{
  "num_hidden_layers": 14,
  "head_dim": 32,
  "hidden_act": "tanh_gelu",
  "norm": "layernorm",
  "norm_place": "pre",
  "bias": "all",
  "init_std_qkv": 0.0256,
  "optimizer": "adamw",
  "beta2": 0.98,
  "decay_fraction": 0.685,
  "decay_shape": "linear",
  "final_lr_fraction": 0.02,
  "doc_mask": true,
  "train_tokens": 148200000
}
Each number is 128 + 24 x the weight over its row's rms, rounded and kept within 0 to 255. Layers, rows and columns count from 0. Numbers have three digits each. The size before them is the row's rms in percent of the matrix's.

# layer 4 attention query, 192x96, rms 0.149, rows 0-28, columns 0-95
096:141145126136071082127112117114105132103141116124121124136142095166149127125107099127154114146120098190154169115121163138119148165172132178109120154139105146159146123136140125095119162164120093118082113133137166105108138098123099111145131140087114140129114105101184128150091124103110117159
158:164147117145103153141137119156099131076162131142101130137106100171142105117097114148149129125106167105097179100088118092130131142135090147138105162084128122142166098155148125109104129091109158138110127161174160174124123161107131112161134141095108114168140114146124152104116110122100125125
104:145182095127118095134148138104147105154113101118138129126131117122093135119133091151163126146128137141111123123112101111058113124073136150151132054113130157105171159132129114135152120158075116159114168147117135136133182118146121129098111146096132145108132120129173129145114127169142110105
105:113080136135132177123164124169103138106150179142115108126130125121146133137118144120121141077106146116114135127149129125170138120150121089103102166139139121152127107111128102110095110085172178117155103117155131149122110165115154103157111129164109107176130127141056131107141134090125156142
085:070105104080125095127151130107135132142149092136108157104105147149137156164114108166158137123132111116132132128110138118133138172123084170115124125109104145156162148116125096141138131141098077087079129154104103086091115134121159114134132177075123131120098139111131165141136148138128143097
157:143121113123119178137149113159078149097160146140094122142116121154150139127079125139127137120106170088120170089098133101146125136132103118142127164102118106139146108126141123094101119076138162125136105157170152175129095171106134096164135140123082118170139118149096146115128117118093142123
075:103144122160149100133136099117161118131121130102144135124104132124136117109153092143165111153137109162114091136099096130130158156095154190126124112114161130132112112102141132101157137172089131103066148125118163087109167111151139132126138135089127122131134144089197135152126093140094105137
090:147136128120160161135108172148098146139106131118117118139154125116092142127133173113071154135118161091148146125140165120126108097142093087151147149130091098143092130118122143148108121096162106122146089148134077150152081153113129156130153104187110153144127153160086137100117121116145141130
100:113087132171143134109166166132136139131115167113098075133175114101111118107144115090138115108129105173144113149132135154129106116135161101104149118173126109152102111069105141135144135138143118154126112079128134110173154115138126135119103146167129154134136123121105105153156104134129108200
074:153177132159143109156087132141144144141125146138141111142088139135120095070159159135098149140133125136118105142111123130118129096149144131143129059140144146061090127161149149147100110118141168133141092137123109169070142129143121112153156088164124116135098136145167134127094128117135121134
087:143136155076135184149105074140099132139118106133162168155118145111144135156144122138114141178130154070140156067144143099105146110125111121149126187122161126102129132131119146099128139085113135111131099149144116155120061143119142138122144128101116118129120138112133112118121123121128122072
085:137095162132150178143110089145108138116133122150128140129143133116154124170128165096111115127136133071156145120139144144180141139133116114116132209148141076126069108094097131102126125118161144118133119125156128112177074138082129140127156126145148113118142137125102124109152121102120115108
128:126150160118142098115101132124169125168101089123153151140124149106106133129169143106116127169135077153148095143131138168086116105126160149139156081155128131089082154113117159141141135164122125136124124123096092109108156077129132146105144104162147115097132145089177111145100143130141139134
097:119090130158152188137140121153112137126127182149123092118146123090126113115146133112126122083126152113114119129158114131171135108129142071106108151133160120127102093127108105129128109105168185136168115096153129157164108158131127136143108119164137121154135116145065109108184125112138118136
087:151097150078129152112124120133070120131119136114134131119141147123138151145087117137102122100120136086110132127162123111137111135158089077114134155105127155151156150170145118112127129086138149144186159114134123131143096169137116156099093140131146156135132104139056121103161147127134180106
110:168126147083149099112078124119115139157084115097160128155160150126134193116126121104071122140123084143147125141167146149103133124156138129100143130148111160157097162111131142087113160139128106116134103105120121096089119096136111123111152149131136157152116130115139116143085142111119188138
075:099106114142166114099104178142156143133098157113128121147121152140105135078154131098087152112119124111128084168141129160149111132127142105115186089138123105128099152111127177187120136121123114154151098094096084125094103120128142125124121102170140146124112149141118126142147122134148130184
086:134190136091112107146098116106141128145115070154138165102092133136119121124140154157099132151131147086119134139114130090097139111116092173159121104098113158087150159201145111152128100129103124108125155163099095158108114122135114139130143114111135135109109123146140142102102156131133138085
085:179136116148120149140125098117135109133151083142135115095087120130125085121115206145149143086149167111098137112137105151105129124132094143161071135140119147109125106166136109133149131101154146121120152150127091141146150140140129112096131100132166132118153151159086138097122141116129142068
118:159103134130112131144145093134058145120161143108121105159173113139133124140089133116147142137117121135154156119138174132123148141183100115108112171146118142162149128138128134078089129107167135100148089117134151134105078143120091123137107144121087145166133110151108118131103131084104148165
100:169158105147069131143165113123106131094158123159110118104087115153124111118084155138151119089127180116087186089087112109104122117129109137138100118103120151112174126160146103135139118100135151156117126166164127174138130145136136080145127152104121114133118131150111145129113153137123127104
070:141122104091095116138151136104107100152134116138113106092077106133143106122100147191151141098137143177112159100138142127139152130139086129128089115135121171112145112177155078159152115119145126110125102154114076140102131156152133089117119141103117169112108130153102127128110142127142126079
085:129134099100089097136129106108119117136134106111116175154139117164142139150101080158184123160117124133147158106102140138092154188117109162124154133108115125147169144133138135113129146154087081128094138163133146104090112120111113099123096160072114157097122112121164132155123137135126112122
082:131156113120059095139129139126123131091144130166130140126103081164139114117100145159143125118118144173107181108124137115120147122151117139139083101121104168109178130183162097148104124115144114141122098161129113154084116126138116082174125115117122133120100103137135151117089164113136139113
096:146168136107075103134144141125136112079151094152113145127078089170129118138115126136153126146128122144119180101103160129084125134139093190143106126117113150111173145144161118147129142130115104135083101185121114138093149116123136085132126138105131125112111127125144152133069134128127127096
101:170126114141102111139110095126065152098115183116142119150138104155141133091110112144130118118129137160111148107145139148144164144175124114078106182122129169184141126158140136091125156113136119116130101109157162127099075136140099114125114138090145161153112106124137122138128136106099149153
089:126145129102130138167098130141149111110135113157137176089105094144143101151145145150153142096097168124104153116116102097118138167080115140163112093113113111105136106179137099131123116134106128135095135168144105165093147113119170105170131100135148145120121140116126151083096137111148133070
080:138106110161140101124104115128123137172108130094124121111147150130083113080119137140117138105121141133103089174154098141138119116162114112124115114109100155170128126199133139166141120122121128113151167066105087114141126129139097165114111108125154162120139113144102116106188152136142153161
086:140119131082121135120129094121057151156096110093126139133137168140130193132093161128108132121120138102139145120150151116136136127153105097131155132101075137177140182144147122128129142112140099091138096136104109141115088143132130126108124158135118175130128121152075117137133169126115166100